{
  "n_layer": 9,
  "d_model": 128,
  "n_head": 4,
  "n_kv_head": 4,
  "head_dim": 32,
  "d_mlp": 512,
  "vocab_size": 1148,
  "activation": "tanh_gelu",
  "norm": "layernorm",
  "norm_place": "pre",
  "norm_eps": 1e-06,
  "positions": "learned",
  "qk_norm": false,
  "attn_scale": 0.177,
  "bias": "qkv",
  "tie_embeddings": false,
  "parallel_block": false,
  "init": "trunc",
  "init_std_qkv": 0.0442,
  "init_std_o": 0.0104,
  "init_std_up": 0.0442,
  "init_std_down": 0.0104,
  "optimizer": "adamw",
  "lr": 0.00171,
  "beta1": 0.95,
  "beta2": 0.99,
  "weight_decay": 0.093,
  "lr_head": 0.00597,
  "warmup_steps": 582,
  "schedule": "wsd",
  "decay_fraction": 1.0,
  "decay_shape": "linear",
  "final_lr_fraction": 0.1,
  "batch_tokens": 8192,
  "seq_len": 128,
  "doc_mask": true,
  "train_tokens": 92960000,
  "steps": 11348,
  "dataset": "wikipedia_en"
}
Each number is 128 + 24 x the weight over its row's rms, rounded and kept within 0 to 255. Layers, rows and columns count from 0. Numbers have three digits each. The size before them is the row's rms in percent of the matrix's.

# up: layer 4 MLP up, 512x128, rms 0.098, rows 151-175, columns 0-127
# down: layer 4 MLP down (transposed), 512x128, rms 0.085, rows 151-174, columns 0-127
up151 104:097094132146127155151143155153155102121094164147133097089137133113105106138195102102140118097119127158136125106130165170097156117124138122124157119128142104107127189118098145124089123152149145131171127132143119168133164114140109093140138163107156099092139113153156112111133125137157092151129117076142167133132126120127143100112098117108139099138139171121095097099162090119085128170122
down151 087:085153116109109114143116125117129122138110125142134112122173126108130154176118098113095088135098140166140153100128112114108145159127155117139126117155119152143172112104171175126115139091138068149127152153145077175121141117149170112133133101106122093137122113126114103157154165141108123133149153109176079099103110132150130158097157138143126081144102113127144088115157138120182114127105
up152 100:137146129124122109125144114143120114078105129136126121142140085147181087158123106077173089134104144165161125146113108140146111096111113129152136145094118130110129122117125058138145096163157167150160129147133154133089092122115116102136164085144122095123132142116154091157140193110123109113161135146136150105116148120123123129125131114105155129144159136107089133097162134165076125146159
down152 104:122102128129125101072133098089128135118121147145141120161105142139064153120131143135152128112119106190100119106107103095144135145120110131127156191131121128106149178151156134138107144146128147127125124167119167157154162150081136159156092120107105111120120156111147150121101137077105099143139163154148104146141118116120163138125095123118092155101104124105115129087082146151124145162163
up153 100:130115123137136127178121140153172070111152111159124133124156132116112139120167122136128117139116136126107085110142117104156156086119131164107120132119129100103136136089090103145160144083114124124121136084130100162132145118135078085172117114176182169130133162145134121178111121165158113147139081122101121113132098129162124091095154095114105130117145134114121175128100130117102141129157
down153 095:130100168106122156144116139137132114172128075125061114137137119101104121154150126092133129098146148136177142119158159133156121147108169136179133131163160128112106119124136114128129117104132094154142135125144127152150162128109145117094146145094087139128114109103136149130135086206108128117101122132150144108158094140089103161118102103128079143102100156101133092103144135114164158130147
up154 095:068116103076126174150136155162145118137082164157156172165125122111119124131134117141142116110144135128159098177146088114120118121114133155142129127128127128117116139119114133158097137137134114134122126162114092127107096110123142155118105131139171079110107139074133097111129150110094114124111131101116110119123119168115145093122110186151153108167132134129111179130143096100069172141148
down154 093:104130117113115113091092106124096095188106128109099116105172140161150139158125117135107154104157156133141142177110135109162090134114110118121143117113176083077113132130132126142131123119119149144178125096116149171150131122107130149091126138152122133129181129130150157179160095129122087108085111133154120129126136122087164088085170158113124140126135168129135117168123123105141126127138
up155 088:137115111084152113134155096170149146138118135159104123145162115109124105113117103100156115088169158143119120127126106162151155118139110170132113101132128152086137127085125141108153111099114122170177118121169116129088097122135094125168151151114105105106117167087123118126128117130136160163133097128168124127100072128159134108091108149099099126134154130164125158068152130104092119129113
down155 078:134102114111210150117152149135128125117148113109126131178112157154150112149123155180125139113118094096135115132139123144108130112128127093129109132108131128186127114166129143139144125128138114153097128151095132134138148091062165088131144117137135146090135147133116107084179142096141100099120139138120134127142179136067151102104106112170090108156145127141163130114131167111124093114127
up156 099:095127109130050124103098171143178136107084137083123096152144131138126106092139153160123186166151141110111118127125124152133100099146162122153142134134081097127139114132148112141150166169099129149169142135130146151111134131115120155107151131114133132155124082152105095148160101124157086122157112094138112136082092128106138127126097137164144114130120125134142115140086094149140143152147
down156 101:150143130111145110095154117092132155115149132087150121115121121137104086124135123147097110173123157139146092107111147119133147157115125136136110145123083155115110137185141140125107160152176137120129072108154064176116132147121130161132152116087107121103129120125109104134097115168168124132115149122124160071146145133150136117079168120164114101124099136114123108145143154153144086175128
up157 109:113155123116140141138152143121165129114115116129128128088122137106161120083164103148143135143119150101147141117136146115198122108145159096167104132130161110161130127085107113108166128126102134106156135114132069140103104128138144137136132094201161138145134140157122152156123116147112143165074110142095116111103118102091130130133059119129131095126159171103136112122094115124113163168132
down157 108:081182104145134124139121136144119110118132091114159109134152149144186175157144079137141101108057142149150107138153085155107136127128163145100119155120134148167128097136151105135122139155087168123139140129102145100113111143162123100121119152137120158120111115130106136109111138110127150144094093156120137082128072127150111150093113100165134123128135138153111152136115125085146151080109
up158 083:137087098170164082151123149154110077107108120110104170145114116126125079142138140111153126106169125131145110145151106124133156121071118120124107157138064084115123122137067108150132130105151128148150114128156118149115187112137103170144137131111134132135145141123189128115102139108091097141134104086133123142131118120136088123113150130127107142146133136108123162072124160143097129123098
down158 083:104087146153135134074127108179081103151109101131138169121127089171132145151141111169107159125100157080099135138117154143177143155115150116158091106139111131170115135132141107137101139128090123118111134144103135121144098107080107139122116114101148136096154158144135101136155120107159102149118134123120136137167137155123091150136138111127118138101094156141140119171183141081103111153106
up159 108:133166108118154131151169163121159138109109155104080145137151123103161106111152128109137081113127152129152157136107144133132141112136130157168062134098103161123142085102139141117140133109100157121142117139156113125116136118146105129105168156161140143141150150081147162127123124079136139128121048136109076109121134105162121124135089107123152115146145120179113096105154122093119136149149
down159 104:145160143121157105131103132139112113103164146112122067141108132141103110100093104144152132145135128147107157130110092140155150123118125083120172167115097090143111119062135094142127139174120123102143114091126110178139139134115110146138156154143106169157142171129119102104092139136092125096157132083126136111098087157098138157127156126129119153155144108141111153104132138142174167120094
up160 103:121144150180103110175101158144122142065098136113098080142135101085108106143155142066169141109152143101131110165137152140116137098149096129130156113133083129124140139104137098145122125117142137132145115143133135120134132175125097150138125148133132093172082118159137108160106155105112112126128124121159159166101119132137141096134115146140151109101114105131091158085145144129098171159090
down160 105:119140155126121085125172148114086141126132150142144140127110163112100098091118085122151156135119141139184113129192149122138180139187121121176143121115089119085115137112141120104151084126126113088105127158123081151133136124094108124147135123106106066113085131100149152115121123086133125114094122120148165135127100132109164137126158130126153147128173130111125167153117133141124116148104
up161 103:137180146117121134181132129135118113117124129101112110135169154134147115125158100114183108113150151122123124116116108147119153126137144113124131127117130115166131152083102157093144114166117187097152091092080120143081126126113135067199128075150151132196135133102121150161121124168127132116121086135145108118106125090123120135135108150147109121132146100117107124099130121104137110129153
down161 105:124087124130106163139136142081113173134104142098110122103113100145130101101132075098147183135133115148155128098101138148148086160138116130159158142100120152147152095153114145070131112114119103189143131118108177098121148159145108122143146124117124146124141115162139157131135087152108152083189104139128126103131103104131133113117113139093113128147113161158118132142127138170108147102167
up162 101:099108152161101089159105112144150107100105147138130128138147110133134086120162110145148119167129153117110124132098098158127148111137165097104138134129067090190156110083099106139122167117145100174153178136121134115133110115126141120142119122108114131115115093148139082112090136090126121130169122139118116145086124074105164172176168128156124130156132133118131145143124131118090144129127
down162 104:146120157116154078102104080084084136111130140165090120107120079159139131164114131116113112134158163096122137130117121116098073081107128111147153136140097130124097121160122146105101159141143128148123128139113158172099125130091123133123160122120136157149160085106130162140127147142090153124140153167173136113168150141158145080144096113139155110137115117138136164114169110154145108109126
up163 111:120116130060102121139149117133133104131102142135112129136200138105127053134114110106155143147144150122156159142105132177131103095129120118127086129145120132140124101111130166099139147150133128137171145159120121096101106149138117107163149112136097127152129108141161147118072124125121097128148118093086090162090120124119137137124156139148156129146113185102126158097142140147144126186103
down163 102:115131138127103121115135144096146130144125155133109121130128156126110151112140136110140125140145136120111125120116146194113151112151095115112148153148126119137108117153160143135172167104143116131149155154133111100085117092116133128081114117086104050119141079146083106118140175147112123140092137123172116109112128106131105180097164152113146145119113091150166094153131187130138093152162
up164 100:135189116120121103112126143137130148116043100105107119117121070107144095106136113106130142074150140139171168105125102156137107124113137147170155099108117143109115122099124175181154133142096129143148152149151125118130147107140094135131151112170150123128161118141134098134139133168119119131136116109156153152109071122172142165107119135114140138138129094106119112108114132119096176135153
down164 095:129133124137108165083122109121105158181167152097129147144145125122100104122095161110144156130148102101131092134146136148131147161167138125124152118125085126148116082096118074157133082138174132097135118106110140106075134123134161160121138138119146156129097111134136115122084121113150093101098116125140154135113129185149134111151125136189164120124134081148096175113146122118148114123146
up165 094:131102151147131142163098144117107111108096150157134113074144150129127107148149145102162183121111130125137131113080146169141130093133156148137137163086126136176154179141107101148169183115109130107129139059113145153114137167100104154139097114138123140167140134138086137137112171112139129113148137096100122169145104102108123103130130118130104110155111144102105138092136163129108134155131
down165 098:113125169101101141073159165113148133104164120096172153131165128139145142121117164132128121117139122144141187114087090118131137094132068134108179124113112159167158125102147137103112098133101092125107128158124122094178106094142120109158128108126125143135148139132127158076119140174099139114129111104128156169141138118141128092139092138115142116121070125129153104132144134095119148126159
up166 097:121115124180117142111119132149134147128133113106132101123175143112106113154139128140146114157158145181149114128139114115129150110143108086140058136115067139124137097084138153131128118157089179124125146132094153084107098132168121102127142125124162120162100117131106126116145134100147088139109076160079134144126131145132151110135094108173146106152154154088144166147132094136122097107118
down166 093:132137112128096116150087094167155136110104166110093196084152160151129127102158110083120162107106164116153129161126163132111149136110102126137141141154127127122108120127145114115178110142166143173119113060129112121117134125114178145127159131118118122118145062111108144109114148147119120177158155092173132148130115105088125130119116113139103125125127122114131172121113115099118105146142
up167 099:144113122178129138125136166123136139137088159139131127086155140112111108168149131113141124109110148145118124135155110123143151135068139180110088142147133123128111088129102130112137151078090102111124131100107173099131135117158120161149087094143155174144105117157120101135104170138134119099155111127082092145112135102098117116082118150177130118112104151135132136123075140164121155128175
down167 101:146088104146146158140112093158136118194141126119153113146127127130116074124137118141120089115140181140175122135127113141122117131098125121096142105101130136108136146130159136083123137105104169152128148112109116100099105122088174150133113148137160139164193122098141137139122134107103112116195134156139095118120180127107111088140158104093141107133153125100130105122144111133089106169119
up168 105:107118139111107096135155114169098130100140110133088082120169134098145115082135083144160130116100130134116143148091142163130120118115099119209113127116148130145148144120148097116148149139125139077188169127098140112104128175128128126123128137111166116116105150151102125135138116139143159134104128079131140155119106128142132123161109079108122124151128152167096138095112107121099172172119
down168 099:142139141135112127125126149151127132124118118148098136109154025135112138117151102157141106140084148139118132132143132099101089126117131141116100119102161109122123129111106092139170120109169126118089121101116152130126114125164137173159159114157126154121164167124182129138116089132123134151099113177154123142119154127130189120080158145076147148124156159143149158103110118118132107103130
up169 109:109200111093114106145161124127172141122137111104104126121139130116151122110115159088122119123121138132130137121110160147094127147129163143131092114101133105114122154128101117126135140141109172124154110133112100172067142128139097119146117127134138172154100147088177150161130130146115172086112124103129066139108132087101095129137154116171126147107184147096117093112137134132141140082109
down169 107:157103118095086126146159107114102173127148197139115151096118128126160101092147147099134145101162114086121135135143123074128152123129168146105114120138092124102101153146110131093086097140149106138142143172118165143137139170161126106095116129121151117121117126157126145146140146106104153130155161129114160123157115121149106132172116067148120114173142137143108148148127139096110088092114
up170 090:100138130138143126151137114128133171108146177107137118107131130151145118132125152129162147147149143148098165147114145141134165093148128127111105138089145101111110153125034141148098129098111118119134089109110113120086118133202142122158131125166115155152148119134168150134134131099145157137138085143141106135089122092086113124107111130111092130113164170131127126160126075111096123102104
down170 096:091144100180078106133126106166123178141103128160180111101168133126146097073124133134118151122108143119140111138165131098112077085121108121115132123124106148119122102107117088126149112130134160117176146139158155124154130159130134103122118148129179077139133091112137136142154108123106153147121106110176144104102144122155140127134182088121136129129165136105121163125101140146100117101144
up171 101:148133163118135115108118115126135092134140164078066128088125136125140104140107116161144113109123145140158176160107137122083130150123093158119077098107127134127105138133099136132131131095117137142123113154110137122100085142124070110117163157126152129181151135131146159177139152134133134105147099106104108122122116140153124163123118112101133080177111152129145175126147113120115196118094
down171 103:176075102092157170132116148109134176148123149173154164127144079109092134130111142177141110138126153109094119113120156142124078111101157122110194146091163154135143150146138118130104181172141120130151107103118131097138126145107167096111134127124138134135119146117111136097097142118087112124100151114139146104163101168137144111157118110115135134114129131099096089100150122129128132146126
up172 111:088115109160132151099158216135116150118115179144115153082154126084102148119162091104147154141098146103144121123145139144104137108127124148168115128127143078140089104131122107131133127112105146105143133144085097124115107145155121169145108134131177094124097132129164130119104136125166180124107113133122096114113117102123102099147105105144153130138110154123139160111075131091128131155121
down172 115:124147124144138167141104113145140156180130148087117133107142092132095113162104092133128137086128155137181131145159139144110151109153148118121130130133050159105157162129154129140147098144132143158121131118131147108110058160144117128083128126088112131144159148080116132122156113128090078093119118182141148114089137119111116116120118133128162144120121137136139099141166146133144083112111
up173 109:084121133130087123119164103152108147112120148139129113104151155150145108159149121131137133096127131158126143145120127161133160089086157174084101147127141088136125146107114104171153102106123152116103161098117152150101150174163126137183108160121129128132094122121158128146102157132137110143098132116099137086149116053144107113119157099157088101131107141134136150095132104135128085104107
down173 106:060171143092117105128139169127124100141101153138181186152141126096097179126145127135125140117134138132078095153088096112140098133115138116117123126125123093120146137127112144107145153138151169105106114145105127158142093104105130139145160105176121108147157146136098139136117114135150093086123152139156082154128153116141122096153135158125174115139111122140135102135121132061127145101145
up174 097:146139132127167107120159172126114100125096127140111114109154077098111096138144079094161100117134154120136174121114133137155163112099157100161133117155154091130120105050104132135139147108133100127192132157098128131126128117132159167166151100122141116140130122150087095146097134155117118164111117147124099133103086105125118145151121137146106141118107164127091106107099153119133173137127
down174 097:056137134144143133145071138142115130118156134140129112134117146135123147072115122141116152139133134128162101098114124176109106133141132129131143127131085169151091110160096110180120094115104132076146154114124109112135168112140155123146136095159133104133146141135139104147155141111120097133106089189110154093162151118122129125130096127175152135127113165120091091158180116142098144133107
up175 099:123172126145142128151121110180126137098152131151083112129154153139130124154103107109145077108123132129141157140105162147097155126132118134095128108107124104132135187130143130157080124162136138117126142151144127145098091133124107089116093103130170126169174183116146126129112130111115106112104134136144092109117095127188182142135130100104117112124122136155103123087146091081077114143130